Each number is 128 + 32 x the weight over the matrix's rms, rounded and kept within 0 to 255. Layers, rows and columns count from 0.

# layer 5 MLP down (transposed), 2688x768, rms 0.026, rows 1737-1754, columns 256-383
[[ 91  74 138 122 178  19 137 169 158 149 113 119 133 113 127 120 121 127 170 119 106 222  99 215 154 126 144 175 154  92 111 137 130  76 132 139  45 144  79 141 117 146 112 124  99 120 153 128 147 132 165  64 154 132  63 162 144 177 104 119 102 183 102 176 129 133 110 175 148 164 102 156  88 175 167 137  78 141 123 102 145 128 116 120 143 122 105 160 100 141 167 147 171 153 102 128 140 101 184 140  59 116 174 162 137 166 143  90 190 123 134 115 111 105 147  49 171 117 164 125 119 132 110 121 106 114 155 129]
 [ 95  86 136 155  68 143 180 138  86 108 131 169 114  93 154 135 148 195 121 156 120 172 111  78  43 150 174 132  95 118 116 119  95 142 140  91 134 148 172  58 132 107 136  90 146 140  80 117 130 121 144 121 164  90 129 124 149 113  61 141 165 152  94 161 121 152 114 156 170 123  60 131 112  91 135 130 158 136 226 123 133 112 125  99 137 138 143 187  84  84 129 137 108 147 124 161 141 210 101  98 152  93 112 120 117 100  74 152 140 194 103  78   0 177 179 150 135 125 155 159 131 154  76 110 179 140 140  77]
 [125 167 139  81 129 134 147 108 132 156 157 100 199  83 181 103 169 112 130 117  61 131 160 125 188  89 129  84 130  72 177 164 118 185 133 128  94 106 121 255 107 137  89 202 116 123 141 138 136 134 146 154  87 119 125  76 152 160 148 133 142 137 151  72 118 162 122 151 123  88 123 110 104 103 186 155  86  98 136 120  91 131 154 136 105 146  76 140 106  96 139 123 124 130 113 138 108 159 127 134  66 173 137 188 159 159 109 123 149  84 106  77  99 133 144 159 145 100 129 124 126 114 147 207  62 144 141  88]
 [156 115 194 102 114  66  79 100 123 129  60  95 171 144 122 142 151 132 109 111  81 157 123 161 160 121 147 172 117 131 127  81 155 106  88  59 103 148 144 178 108 112 136  94 177 112 125 145 107 134  99 136 151 171  89 130 141 117 165 169 173 137  58  93  83 142  87 132 182  45  53  99 133 135 159 126 150 111 142 107 179 194 135 157 126 140 130  68  68  84 175 145 146 161 110 119 130 191 158 189  84 116 127 121 193 134 139 132 128 190 108  81 151  75 134  93  82  70 126 116 127 136  95 110 156 112  81 149]
 [ 86  81 130  54 122 106  60 145  97 112  76 130 114  52 122 187 141 113 147 150 101 112 119  91  87 104  95 122 107  92 131 115 161 140 119 120 133 109  93 113 126 162 127 116 145  76 188 122 130 212 120 110 147 114  51 168 148 159 135 177 166 179 110 120 123 134 106 136 165 136   9 147 113 184 133  84 114 153 102 142 121 115  82 181 100 151 121 119 128 166 100 155  71 102 120 125  82 110 120 111 138 167 122  85 155 134 143 121 163 118 176 101  88  86 106 144 131 104  71 120 165  98 121 148 111 145 112 119]
 [183  34  96 138 152  74 111  68 131 116 174 119 125  77  70 142  48 141 117  95  94 109 130 141 139 166 130 106  95  71 138 113  87 149 140 135 172 152  50 146 165  87 105 131 131 187 114 127 174 102 104  81  98 113  97 173 124  92 148 127 124 119 143 110 138 106 124 159 123 100 105 142 138 124  79 168 107  76  83 109 141 117 164 143 125 117 153 149 124 145 101 143 116 158  83 126 123 105 140 120 185 131  88 112 124 122 113 109 125 117 132 119 145 142 117 111 122  81 155 166 145 118 141 147 149 100 136 117]
 [179 186 104 129 101  94 110 151 170 155 131  92 105 163 139 132 118 125 147 166 140 162 152 154 198 121 112 114  89 126 120 191 134 163 121  51 103  43 130 164 110 149 177 158 101 149 125 173  95 121 162  89 124  97  76 171  81 167 124 143 112 138 149 133  88 150 158 169 158 157  56  89 149  96 130  92 115 177 140 191 136 169 165 144 121  93 145 137  89 110 164 138  62 134 127 161 115 101  99 129 123 115  82 131 134 100 181 123 138 102 102 174 135 134  86 174 162 116 122  83 126  92 151 170 156  85  82 181]
 [138 122  94 143  80 125 118 144 135 143  99 141 138 124 122 179 119  97 122 132  28 135 104 146 160  98  83  55 173 132  85 139 136 117 156 149 115  57 104 118 103  97 134 111  68  75 141  53  72  84 165 141 104  84  91 115  79 100 125 155  90 136  92  99 131 167 159  83 139 129 133 145 160 130 119 114 109  86  67 173  95  70 119 112 111 119 130 152 200 119 117 101 101 124 161 183 131 115 111 117 238 139 142 129 191 154 155 120  93 132 125 101  81  97  96 140 140 146 131 150  97 113 128 153  60  43  93 150]
 [101 120 163 126 135 118  84 132 138 104 139 104 112 105 110 158 166 111 116 183 138 140 153 119 142 162 128 125 111  92 140 114 146 107 171 146  97 129 153 125  77 162 136 112 151 120 135 119 134 139 131  95 104 139 111 124 106 160 110 183 120 126  79  60 145 130 149 143  65 109 166 145 107 124  80 103  97 106 138 107 176 141 144 117 142 103 139 199 112 145  59 140 162 152 131 111 111 117 124 115 135 118 134 136  87 132 116 128  97 144  79 135 151 136 164 115 155 116 133 155  99  79 109 114 191 123 163 109]
 [ 89 109 138 130 149 132 120 179 109 135  97 129 139 135 137 143 134 120 121  90 143 160  88 140  71 142 125 123 183 183  94 105  64 111 103 189  64 161 147 149 151 149 117 127 127 127 180  75 133 150  98 135 107 151 146 137 116 106  95 210 102  80 148 155 103 175 121 130  81  97 120 177 135 176 188 102 189 134 187 163 116 125 132 106 210 155 131 130 151 183  81 143 148 118 107 101 145  78 119 122 101 174 114  80 136 138 112 120 162 128 105 170 164 147  72 150  96 131  96  80  49  59 122 142 189 139 171 133]
 [ 84 110 177 144 142 185 153 151 154  92 114 132 114  93 168 158 156 133 154 119  89  74  75 141  80 103 136 120 165 132 119 132 106 113 126 104 178 169 163  89 179 130 166  86  56 138 138 164  93 101 138 108  81  99 132 186 102 118 159 112 100 104 141 133 131  65 146 141 157 134 100 106 161 113 116 154 146 132  97  60 110 213 120 144 159 114  95 132 140  90 163 204 127 130 124  92  82 111 131  63 166 211 133 122 108 103 144 161 135 157 135 128 162 114 106 114 113 132 118 124 118 148 140 108 130 109 161 129]
 [140 162 180 122 147 130  94 107  90  81 190 136  77  90 112 111  92 140 147 105 128 142 153 113 194 168  89  91 157 158  91 129 114 173 136 159 100 127 126 133 101 149  81 136 145 107 147  88 101 131  88 154 129 162 101 132 157 102 120 133 115 162 151 113  75  96 190 114 136 145 164 163 101 107  77 125 126 118 133 145 111 141  87 133 140 153  76  99 129 169 116  86 158 133 136  94 118  88 104 140 130 157  59 111 103  92 125 139  90  76 100 136 116 124 153  31 135  94 160 167 107 207 131  75 125  83 115 134]
 [ 86  93 129 109  92 135 122 149 165 157 106 137 161 120 137 119 116  98 147 103 144 190  95 113 144 172  96 144 149 171 127  88 151 153 104  77 102 142 151 161 105 170 106 122 156  78 142 142 142 112 117 108 159  96 164 114 197 122 132 137 171 101 104 115  82  99 120 173 120 107 135 159 123 151 178 137 151 130  64 101 133  53 147 169 175 185 129 172 109  99 170 167  82 133 103 143 130  93 152 112 113 140 109 140 125 137 101 141 153 167 142 136 131 129  50 121 172 142 177 139 113 109 106 140 132 152 122 111]
 [204 164 134  92  85 145 156  75 117 128 124 119 128 133  95 128  54 128 130 138 168 149 136  83  84 145 115  91  45 134 126 157 169  95 145 180 162 106  57 127 128  90 179 192 186 140 151 138 144  73 118 116 119 140 133 172 126 148 113 106  92 138  54 156 150 115  78 121 117 102  88 179  99 156 149 112 120 122 120 188 132  65  94  85  50 109 151 141 135 164 180 186  97 131 111 130  95 118 109 111 156  80 124 152 127 185 124 114 123  73 119 130 163 155 129 141 118  98 112 106 155 239 124  74 144 130  94  86]
 [126 121 176 121 132 143 100 105  74 153 113  99 148 138 176 138 112 123 143  95  77 158 171 103 128 181  85 130 126 100 123 128 108  62 141 101 108 137 101 113 120 117  62 143 118  92 116 162 116 104  85 122 105 137 144  64 122 157 155 168 101  65 112 152  83 101 121 125 108 120 146 138 156 104 145  92 158 144 123 153 112 153 173 132 139 184  88 144 128 169 120 157 116 149 118 167 144 123  55  92 139 164 143  76 163  88  89 112 159 129 136 171 122 127 139 136 146  74 143 136  93  92  93  75 119 126 175  85]
 [ 90 121  67 192 137 162  87  63 110 114 169 171 151 137 124  75 223 158 139 100 122 129 115  77 148 205 107 122 104 106 178  96 132 127 143 168 153 111 150 145 108 115 136 112 186 147 102 114 134  75 140  98 130 105 153 159 132  88 157 117 153  85 191 167 157 144  76 143 107 153 112  34 122 107 129 138 106 156 160 133 137 126 168 145  86 186 149 126 136 118 131 132 108 217  82 143 120  60 115 124 126 105 179 123 158 137 120 123 145 129 127  76 166 135 107 110  86 110 197 151 138 196 121  79 102 118 129  84]
 [ 76  85 174 120 128 157 104  87 125 131 158 115 168 143  96 157 113 150 132  93 159 110 133 127  95 145 109 125 139 176  99 174 120 128  75 131 117 104 179 134  88 126 156 181 135 153 147 111 101 160 104 141 171 120  81  95 103 129 142  96 152  69  86  72 136 104  92 119 110 107 147 154 115 139 159 129 134  86  80 116 196 126  61 102 150 139  25 180 101 120 149 137 148 142 170 127 199  97 143 116 108 146 145  93 206 141 127 118 154  65 128 152  81 113  97  88 108 153 132  90 106  93 157 165 125 118  82 137]
 [111  96 175 118 108 119 144 113 126 179 145  88 205 124 125 113 129 212  98 136 162 109 137 139  98 110  78 143 125  83  54 117 127 117 121 102 152  76  90 162 186 194  80 245 140 125 120 112  66 105  64 146  74  80 155 103 139 140 134 155 146 160 116 120 128 131  88 151 157 130 129 128 141 134 151 115 123  97 129 144 111 106  66 139  60 133 161  98 139 109  93 147 128 171 127 119 112 130 126 155 123 117 128  92 140  92 127 159 156  83 114 128 136 151 128 165 125 151  90 164 179 175 130 209 147 145 170  61]]
# layer 5 MLP gate, 2688x768, rms 0.0964, rows 1738-1755, columns 256-383
[[155 115 172  97 119 160 171  96 113 152 139 196 136 167 193  89 123 196 177 111 128 114 166 153 155 108 150  77  89  72 123 130 120 125 136 149 117 148 109  91 143 140 142 182 138 118  86 123  84  71  97 152 177  78 129 147  87 114  93 112 153 101  71 139 155 124 169 120 161 106 145 116 167 127  98 129  84 166 120 183 123 111 135 152 195  82 112 128 152 156 121 136 110 158 162 124 142 117 101 187  67 162  59 143  76  70 178 159 119 102 125 175 153 114 177 140 181 145  79 136 147 106 115  78 150 146 145 137]
 [159  82 146 162 143 191 147 110 188 100 176 102 161  83 131 101 176 104 111 142 102 151 115 132 141 162 197 153 152 111 123 151 110 142 176 139 118 150 142  96 108 141 116 119 124 136 149 120 103 135 181 204 148 166 145  93 102 179 129 125 109 165 145 154 173 147 146 141 124 142 112 123 139 109 169  82 156 158 110 148 173 133 148 147 142  81 167  69 105 144 181 129 113 127 154  64 151  89 136  87 110 140 132 113 146  75 102 119 149  68 120 104 163  67 100 108 115  76 120 166 113 121 161 166 125 123 109 108]
 [140 160 185 153 145 126  97  74  97 143 154 125 163 168  79  90 119 101 125 140 102 112 132 108 124 169 136 177 113 145 130 134  99  95 142 104 150 161 102 189 104 171 155 114 161 185  79 184  95 139 112 111 132  78 158 154  82 120 178 140 123 130 120 145  94 142 140 107 120 103  99  89 152 150 141 105 116 125  79 181 105  97  78 150 109 123 168 154 104  93 134 156 170 125 170 153  91 171  68 128 181 109 169  90 130 124 184 107 100 141 127 140 113  86 187 119 103 105 179 135 126 131 102 123  99  71 155  71]
 [125 137 116 132 164 124 164  72 166 161  94  83  93 158 129  89 152 114 132  96 173 169  78 147 148 169  89 120 185  87 161 125 136 141  91 133 108 147 201 139 157 129  98 156 130 123 164 129  95  91 161 147 109 114 136 158 135 153  67 151  97 119  90 167 116  99 120 151 107  99 159  87 167 109  89 120  65 121 123 134 110  79 105 100 134 134 103 155 136 183 138  99 128 143 153 147 134  97 131  95 136  61 208 131 157  78 118  93 147 186 117 166 204 140 149 162  98 158  55 106 148 140 148 148 171  94 126 151]
 [ 74 150  80  62 145 157 112 191 149 141 130 116 140 144 136 115 146  98 108 154 123 127 159 141 170 107 142  88 168  98 150  93 124 158  86 139 111  88 124 103 117 162 128 156 170 140  64 169 169  98  96 112 159 116 110 103  70 133 110 173 100 148 133 111 141 112  99 100  79 117 140  72 132 175 149 100 145 197 139 169 121 127 161 146 156 140  64  88 128  93 181  91  94 191 162 121 139 118  69 123 148 124 163  80 163 144 140 155 170 111 129  65 145 145 154 108 124 109 117 148 127  94 123 144 138  72 180 119]
 [103 114  85 202 133 121  99 158 166 180 174 145 110 115 116 178 119 109  69  63 156  72 132 100 123 102 101 157 215  91 151 152 116 152   7 132  91 127 188 162  97  59 132 184 105 134  77 192 125 113 169 104 157 141 130 148  88 154 153 121 164 187  80  82 103 151 175 118 126 171 117 110 164  81 101 174 106 123 134 130 168 110 122 124 125  63 116 150  77 179 101 153 166 130  99 121  88 166 118 120  71 171 130 146  74 106  78 182  57 139 133  73 141 137 131 113 118 156 131  94 112 144 119  68 131 166 115 113]
 [142 149 106 124 138 123 117  91  87 136 135 142 124  71 104 134 124 169 149  98 144 131 137 135 160 167 124 149 157 111 115 161 102 137 122 147 113 112 152 228 123 129 185 144 135 166 109 164  84 127 176 142 175  98 139 130  76 111 166 184 186 112 157 102 131  88  93 112 110 163  94 135  63 119 120 174 164 142 136 151 110 151 110 137 164 137 127 163  89 107 139  55 181 143 125 140 110 147 178 124 134 198 142 100  80 150  72 142 129  99 138  85 120  98 146 164  69  70 104 179 133 115 199  12  94 189 162 150]
 [123 107 152 159 110 177  98 104 204 129 185 116 114 104 105 113 138 179  75 118 108 175 187 109 134 132 127 120 151 103 133 148 156 145 126  89 152  90 185  99 113 117 133 109 128 173 149 126 139 156 121 116 142 105  70 152 152 184 124  94  56 104 178 139 110  76 105 153 165 110 119 170 113  55 114 108 131 123 119 168 158 145  69 131 153 109 127 166 101 124 111 143  89 137 116 109  77 157 126 134 144 112 141 166 132 151 159 139 132 190  72 125 114 128 166 165 153 130 134 117 130 129 114  99 125  86 112 133]
 [135 111 143  67 144 140 143 116 192 152 116 111 157 147 125  80 108 111 156 122 161 126 101 134 110  89 126 138 102 132 124 136 120 130 132 128 147  83 117 109  93 113 132  97 144 152  54 160 165 122 157 164 133  74 110 158 121 154 156 112 137 140 154 122 101 118 124 115  82 108 128 158 156 112 126 122 124 149  66 127  82 138 119 114 149 147  98 107 115 119 106 101 139 146 107 100 119 136 117 190 115 173 128 122 165  97 153  85 115 119 194  99 108 140  83 123 129 131 161 141 148 154 161 116 144 115  86 112]
 [132 124  96 129  55 185 119 155  81 102 129 108 156 100 162  88 137 155  65 132  99 156 152 122  74 120 132  99 167  86 107  94 120 136 120 124 135 102 177 143 113 134 151 128 185 136 187 133  93  82 116 153 151 103 146 131 115 106 124  97  71 174 100 184 132  85  85 122  92 142 107 135 117 119  94 130  79 103 130 168 143 143 131 133 130 100 142  96 139 150 137 113 129 131 128  95 104 155 102 127 131 134 150 104  88 100 146  79 154 120 131  95 154 152 183 129 126 135  81 141 125 110  95 123 108 112 136 124]
 [ 75 108  95 136 197  95 165 126  88 163 142  87  96 165 120 206 174 134 152  90 124  99  57 129 107 132 176 169 117 152 191 124 172 168 141 105 140  94 120 123 132  82 154 140 131 185 108 138 124  85  90 139 142 138  75 118 145  97 124 152 111 168 111 100 103 128  62 151 153  84 168 108 181 150 102 106 109 134 118 168 101 130 104 160 121 107 114 129 153 159 119 160 145 109 167 128  73 173 119 159 129 153 157  97 133 143 107 163 135 174  92  93 124 142 115 144 125 151 148 114 111 103 152 150 154 116 106 147]
 [105  84 143 147 109 113 138  82 174  94 162 129 110 180 136 130 102 138 143 110 145 168 126 143 134 203 167 153 116 155 137 121 127 116 124  99 105  99 162 139 164 101 157 137 112 178 153 113  76 172 124 152 149 121 148 148 116 161 111 113 153 100 125 151 124 127  97 149 128 121 125 171 124 144 168 168 145 121 136  93 154 155 115 126 128 125 105 152 118 105 193 114 185  76 141 105 128 116 143 129 120  97 102 101 124 119 106 203 143 155  31 126 200 151 129 128 165 156 153 145 134 133 180 131 147 129 139 132]
 [120 106  83  93 126 104 150 133 132 123 113 121 179 101  68  85 209 170  79 154 134  81 124  84 117 127 164  88 109 102 111 137  95 107 158 149 153 128 158 143 113 153 147 227 194  99 134 135 137 134 184 151 166  99 132 152 102 202 143 109 119 156 119 124 168  91 129 135  96 153 164 151 120  76 141 150 138 123 150 121 143  93 114 117 114 119 158 115 163 117 118 118  91 106 153  69 133 128  87 108 120 146 172 107 151 114 147  94 146 112 103 110  82 106 101  61 156 144 112 104 141 127 139 128 115  77 118  83]
 [132 116 129  97  62  97 107  81 107  96 136 159 127 109 157  89 135 123  95 139  65 164 139 169 161 134 123 129 170 110 175 129 157 121  82 111 108 114 154 164  96 106 123 122 137 155 135 110 151 156 180 168 121 114 122 132 117 138 154 119  96 176 135 132 140 100 119 101  51 144 105  76  78 112 120 145 107  79 126  99 164 109  82 153 123 118 132 114 109 136  91 114  98 149 140 105 156 124 121 100 110 133 160 139 104 150 123 116 103  84 155 129 157 153 147 108 153  85  82 157 142 113 165 163 140  86 146 126]
 [142 160 106 125  85  41 115 174 128 153 157 119 129 128 127 106 188 181 133 150 147 145 149 140 125 108 111 169 149 117 177 220 152  87  82 115 116 153  88 123  48 127 123 162 157  89 126 180 147  53 133  84 146 169 153 155 104 181 148 148  76 142  77 133 154 144 115  93 155 131  89  81 178 163 120 156 141 149 185 138 127 155 143  87 171 119 111 104 124  88 122 185 141 162  84 135 110 126 143 150 136 161 155  92 225 120 142 176  86 141 154 107 118 154  84 151  74 159  98 119 117 129 112 139 101 173 194 111]
 [110 104 180  90 136  80 121 129  83  85 145 148 148 142 177 136 128 114 152 117 123 121 101 163 112 115 153 125 152 194 118 135 165 119 193 190 179 118 119 123 126 185 113 110  95  63 131 128 133 153 183 123 111 100 141 121 132 153  87  94 119  73 136 163 192 130 152  51 168 177 136 155  70 147 119  85 143 121 137  98 108  69 159 164 172 111 102 213 145  41  83 114 100 171 126  98 130 116 152 171 120 149 158  94 130 155 127 133  97 116 113 124 134 127 103  92 123 174 101  99 101 123  82 109 168  84  39 189]
 [ 70  93 175 109  99 146  84 124 113 149 154 139 183 118 131 115 189 161 123 103 188 194 134  96 147 142 148 146 106 134  69 195 131  96 111 166 106  89 164 145 112 134 119 164 209 124 115 159  88 142 138 127 160  96 176  94 131 129  94 198 142 178 106 172 101 118 113 138 148 158  80  58 168 135 164 140  87 138  39 142 155  81  15 111 164 132  96 156 117 186 166 143 130 136 153 168 147 159 154  86 164 123 170 121 138 133 109  74 171  85 129  67 176 216  90 111  98 158  45 141  60 138 145 174 143 127 142 111]
 [144  83 147  92 159 135  83  62 132 134  86 123 136 122 139 135 171  41 139 139  93 177  77 110 113 151  92 151  97 100 110 129 112  79  78 119 178 117  88 115 133 131 116 103 121 149 143 111 119 120 132 126  84 125 138 152 108 148 101  46 104 199 133 100 145 146 164 114 145 107 148 130 129 110  89  87 173 158 130 106 147 124 151 154 172  69 181 121 129 113  81 125 105 147 161 137 144 122 173 167 101 104  85 108 118 163 121 183 111 153 128  94 134  67 138 127 122 142 162  92  91  84 118  94  90 148 192 133]]
# layer 5 MLP up, 2688x768, rms 0.101, rows 1738-1755, columns 256-383
[[108 126 160 130 121 185 122 174  83 149 110 173 186  70 169 124 155 187 223 121 162 154 125 109 188 119 152 141 171 114  95  91 183  83 122 170 100  95 109 115 148 115 159 123 156  93 136 203  83  94  98  64 192  54 123 116 113  66  76  75 144  41 129 185 147 136 166  81 141 161 111 104 118 165 125  47 149 162 128 181 106 156  92 116 157 181 139  92 177 209 131 136 120 119 116 140 122 192 138  91 161 139 156  40 135  58 184 137 167  99  93  97  71 100 139 137 150 135 130 122 137 105  96 185 170 172 172  78]
 [151 134 174 133 174 101 196 153 106 121 111 158 153 110 159 147  76 195  97 135  71  98 115 184 137 153  65 109 110 106 144  96 149 138  80 133 132 140 116 154 181 100  72 154  95 104 111  89  66 126 168 132 118 107 164 165 157  70  91 159 178 140 116 127 128 107 125 170 142  87 179  91 143 124  99 135 118 117 118 168 145 160 160 134 121 146 156  93 160 142 173 111 113 142 153 106 147 119  97 202 222 128 115 119 142 121 125 172  58 110 134 176 141 140 145 151 109 118 112 147 107  98 108 143  91 148 187 117]
 [191 145 120 112 161 150 145  96 160 104 117 116 114 131 124 131  79  86 157 144 107 153 120 135 117 210 121 148 175 165 152 137 173 147 174 122 152 147 187 103 104 153 154 153 115 100 101  84 145 116  71 141 136 150 121  71 177  85 106 185 122 106 138 158 145 122  94  94 192  79 160 107 129  69 132 129 101 143 150 122 113 116 134 112 165 113 162 135 136 135 110  97 173 142 139 135  90  80  91 178 144 163 123 102 147 164  67 124 138 137 124 163 115 114 115 148 126 219 111 127 137 129 143 107  57 123 159 115]
 [119 123 176 180 112 135 102  90 122 134 147  99  98  61  62 104 120  92 122 130 105 120 128 151 131 121 135 108 103 179 114 130 138  82 147 113 147 132 106 151  77  81 132 117 155 106 129 128 132  67 163 121  66 139 100 126  90 104 161 136  87 109 130  99 123 181 148 110 165 108  88  98 205 121  98 163 118 132 144 128 147 118 147 130 131 170 126 140 135 186  90 143 170 108 168 126  58 118 167 149 120 169 186 140 115 143 136 118 153  92 158 142 148 130 144  92 186 135  96 163 155 150 136  95 146  63 131 149]
 [146 117 123 161  96 100 162 148 136  77 107 115 148 154  81 118 169 147 144  82  93  82 185 109 116 112  79 197 119 162 117 118 144 130 143 151  49 135 113 158 154  84 173  53 121 131 109 132 128  95 164 138 172 141 136 138 178 159 137 101 141 103 134  93 119 139 161 103 118  63  88 121 112 152 102 178  90 123 154 152 106 183 173 125 138 206 164 174 114 201 116 198 138 151 167 134  84 119 132 108 144 117 147 140 126 126 155 148  72 121 170 162 126 134 110 142 119 114 131 136 170 132 150 140 148 163 132 161]
 [ 95 114 130 134 153 132  98  94 183 125  92 107  94 163 137 177 116  84 159 129 171 162 137 111 123 142  87 146 111 112  73  88 119  86 144  77 184 176  95 182 145  44 160 156 133 107  88 175  54  95 112 122  91 111 130 129 130 195  97 140  89 107 121 167  85 148 144 109 151 163  93 139 135 129  50 126 124 159 140 150 128 151 131 117 155 174 124 136 119 129  48 170  97 155 116 106  98 197 197 126  88 121 173  93 108 132 151 209 124 138 153 124 120 135 153  56 105 124 123 147 135 184 146 202 116 169 144 193]
 [128 163 124  94 160 142 157 139 142 114 142 146 150 156  80  97 143 171 110 122 114  87 161 146  96 168 122 131 177 158  93  51 202 136 101 137 133 158  93  47  96 134 126 181 144 112 126 121 162  92 117 154  60 166  63 102 134  86 154 106 142 121 145 128 137 162 144 115  66  85 138 144 165  80 121 147 165 139 135  93 112 158 149 100 158 112 132 142 122 112 145  80 152 121 157 146  79 171 107 132 184 125 150  85 167 138 134  65 111 158 132 160 110 129 120 147 168 154  90 111 143 106  69 167 183 132 116 128]
 [162 119 104  91 119 123 119 103 154 117 150 132 161 122 131 111 142 129 143 126 106  99 111 128 130 132 122 134 108 122 141 140 113 115  69 115  95 127 176 130  52 183 161  75 161 161  93 135  89 157 146 148 153 122 142  95 187 138 199  87 110 153 121  94 147 107  69 143 145 134 119 162 107 172 134 189 150 145 159 159 114 108 134 173 105 156 131 143 104 154 122  86 115 144 179 176 116 116  69 130 137 126  81 109 170 156 138  96 110 138 135 140 130  88 180 110 154 100 107 114 119 103 137 143 138 162 113 147]
 [144 128 123 215 132  97 164  89  46 128 134 151  95 190 124 168  88 154 158 102 101 130 190 159 156 159 175  92 194 147 129 119 169  76 126 159 133 181 138 152 140 185 155 136 142 189 133  91 114 144  66 108  81  97 104 163 161 108 125 165 161 173 134 103 151 112 141  82  79 163 104 101  99 134 125  29 144 136 162 138 163 106  90 155 183 149 103  99 111 123 129 161 159 142 156 152 135 156 141  77 159 111 153 113 125  90 117  78 150 146  70 153 147 135  81 160  91 168 146 182 139 137 141  99 157 137 151 133]
 [124 101  66  92 132 129  73  77 150  89 162 100 169 126  90 137 158 151 129 114 113 117 137 141 115 175 151 158 125 169 142 106 196 114 143  73  95 110 130 103  65 142  97 114 105 128 117  47 200 169 185  82 138 178 122  99 122 151 134 121 147 149 143  80 146 139 125  95 135 103 188 111 174 150  95 161 150  61 148 145 134 137  82 152  66 149 190 141 152 118 124 148 154  67 157 121  61 156  71  88 160  94 170 156 118 132 122 106 144  98 123 127 141  76 113 187 167 120 111 153  93 121 132 126 109 108  72  91]
 [127 123 112 130  71  93 179 112 164 109 101 168 123 131 113 179 142 176 113 171 114 144  97 121 107 132 131 168 128 161 116 145 144  97 106 142  89 184 145  76 160 150 145 144 121 152  83  73 191  82 118 149 116  92  76 119 112 152 150 162 116 138 134 193  65 136 162 187 118  91 114 140 176 128 128  99 141 114 126  68 109  84  81 120 194 165 136 163 103 135 184 133  95 145 147 155 146  92  88 128  78 132 148 170 126 133 154 138 124 135 164 120  91  86 117 160 191 111  91 138 124 103 185 115 132 114  76 101]
 [123 140 135 128 128 123 174 171  96 228 119 137 157 136 122 164 124 140 148 141 156 143 127  52  70 129 124 159  94 149 153 134  72 116  98 134 142  97  85 150 134 119 109 110 173  99  83 124  98 104 137  93  93  85 115 145 128 148 151 119  91 125  93 130 111 102 116 141 121 111 123  99 145 109 132 100  99 114 190 146  75 142 108 151 157  95 127 106 107  90  99 117 140 119  87 120  98 146 105 103 106 192 113 159 134 128 100  99 160 120 189 137  46 125 129  85 119 143 102  75 134 122  49 172 176 140 139 211]
 [145 127 141 126 117 134 135 119 193  97  90 118 111 121 132  58 182 153 169 153 109 111 147  49 178  66 141 111 133 143 105 114 157 138 105 157 101 167 117 140 144 143 139  98  37 113 144 140  84 194 115 142  88 144 146 122 191 178 166 114 110 171 109 144 178 178 163 138 105 152 132 188 146 115 104 135 165 153 114 110 115 197 109 161 107 219 143 150  89 113 101 151 136  96 141 172  74 101 172 165 116 151 140 143  82 112  96  98  78 216 114  91 146  87 130  65 125 121 167 140 126 117 130  66  88 180 155  69]
 [141 112 106  96 140 173 148  94  95 110 113 137 146 106 130 163 102 107 153 123 162 134 161 122 158 114 135 123 162 128  49 146 125 145 191 152 120 133 136  61 125  95 123 130 128 112 136 133 112 158 129 101 162 112 137 102  81 137 144 132 115  81  69 130  85  88  75 147 183 123 104 204 239  84 176  95 167 177  69 141 113 207 178 156 145 103 109 157 163 120 174 196 168  83 131  93 127 117 142 122 171 118 122 130 123 145 107 123 153 139 130 163 117 122 132 142  82 139 112 105 162 119 133 151 147 138 154 128]
 [135 151  84 108 126  84 126 119 109 157 168 116 183 136 160 181 115 138 164 144 141 140 112 151  71  40 136 116 150 176 102  77 157  69 101 128 171 150 153 174  89  95 132  97 132 123 192 174 132  99  90 123 115 120 195 126 116  77 130 158 173 120 167 149 125  66 160 161  68 172 138 149 116  87 161 135 133 129 133 140 103 162 114 152  64 107 118 122 152 145 142 148  88  66 139 113  98 121 108  86 132 127 215 167 117 191  94 103  71 110 102 143 114 203 156  71 140  79 222 107  88 138  76 100 147 136 178  86]
 [147 128 138 116 147 155 159 161 135 141  92  83 124  63 195 119 149 142  77 140 130 134 123  65 208 139 120 103  67 101  93 186 135 139 119  74 114 176  81 141  97 134 177  91 153 138 175 127 172 112 133 137 147 141  74 111 164  82 163 147 140 145 128  60 113 154 108  95 116 117 148  84  79 165 155 108 135 176 145 115 105 125  85 135 114 102  56  92 154 138 123 116 161 130 107 118 128 132 109 118 125 153 115 135 113 152 166 133  95 123 106  82 117 111 143 127 130 118  88 177  97  96 154 158 124  79 195 101]
 [ 89 119 100  74 111 141 148 175 149  93 131 143 116  98 108 112 197 160 145  59 198 166  90  97  77  92 100 232  91 157  68 193  92  35  35 104 106  93 134 167  94  87 117 206 141 119 139 162  91 123 114 150 127 117 113  87 102 128 117 174 138 145 125 149  62  59 107 138 168 126 114 144  93 164 137 155 163 163  91  87 121 130  79 146  63  90  96 133 178 122 209 131  93 189 145 140 122 122 122 107 140  98 116 119 144  62 141 103 144 142  99 104 171 146 102 160 104 217 131 130 112 169 119 128 193 140 110 126]
 [104 151 135 105 165 124 196  89 117  91 170 146  69 127 100 133 131 174 144 139 178 107 171 112 105 152 112 171 142 132 139 144  87 196 135 100  94 100 161 149 160 102  74 102 173 203  78 122 157 179  88  88 159 107 154 146  91 163 125 154 119 109 111  89 147 129  84 191 151 113 147 123 148 195 141 133 203  97 151 163 173 107 159 137 163 139 130 103 173  93 125 136 201 118 151 155 128 152 123 149 106 164 116  39 131 113 146 145 121  98 128  94 144  88 119 104  99 140 178  94 123 157 144 129  74 149 152 124]]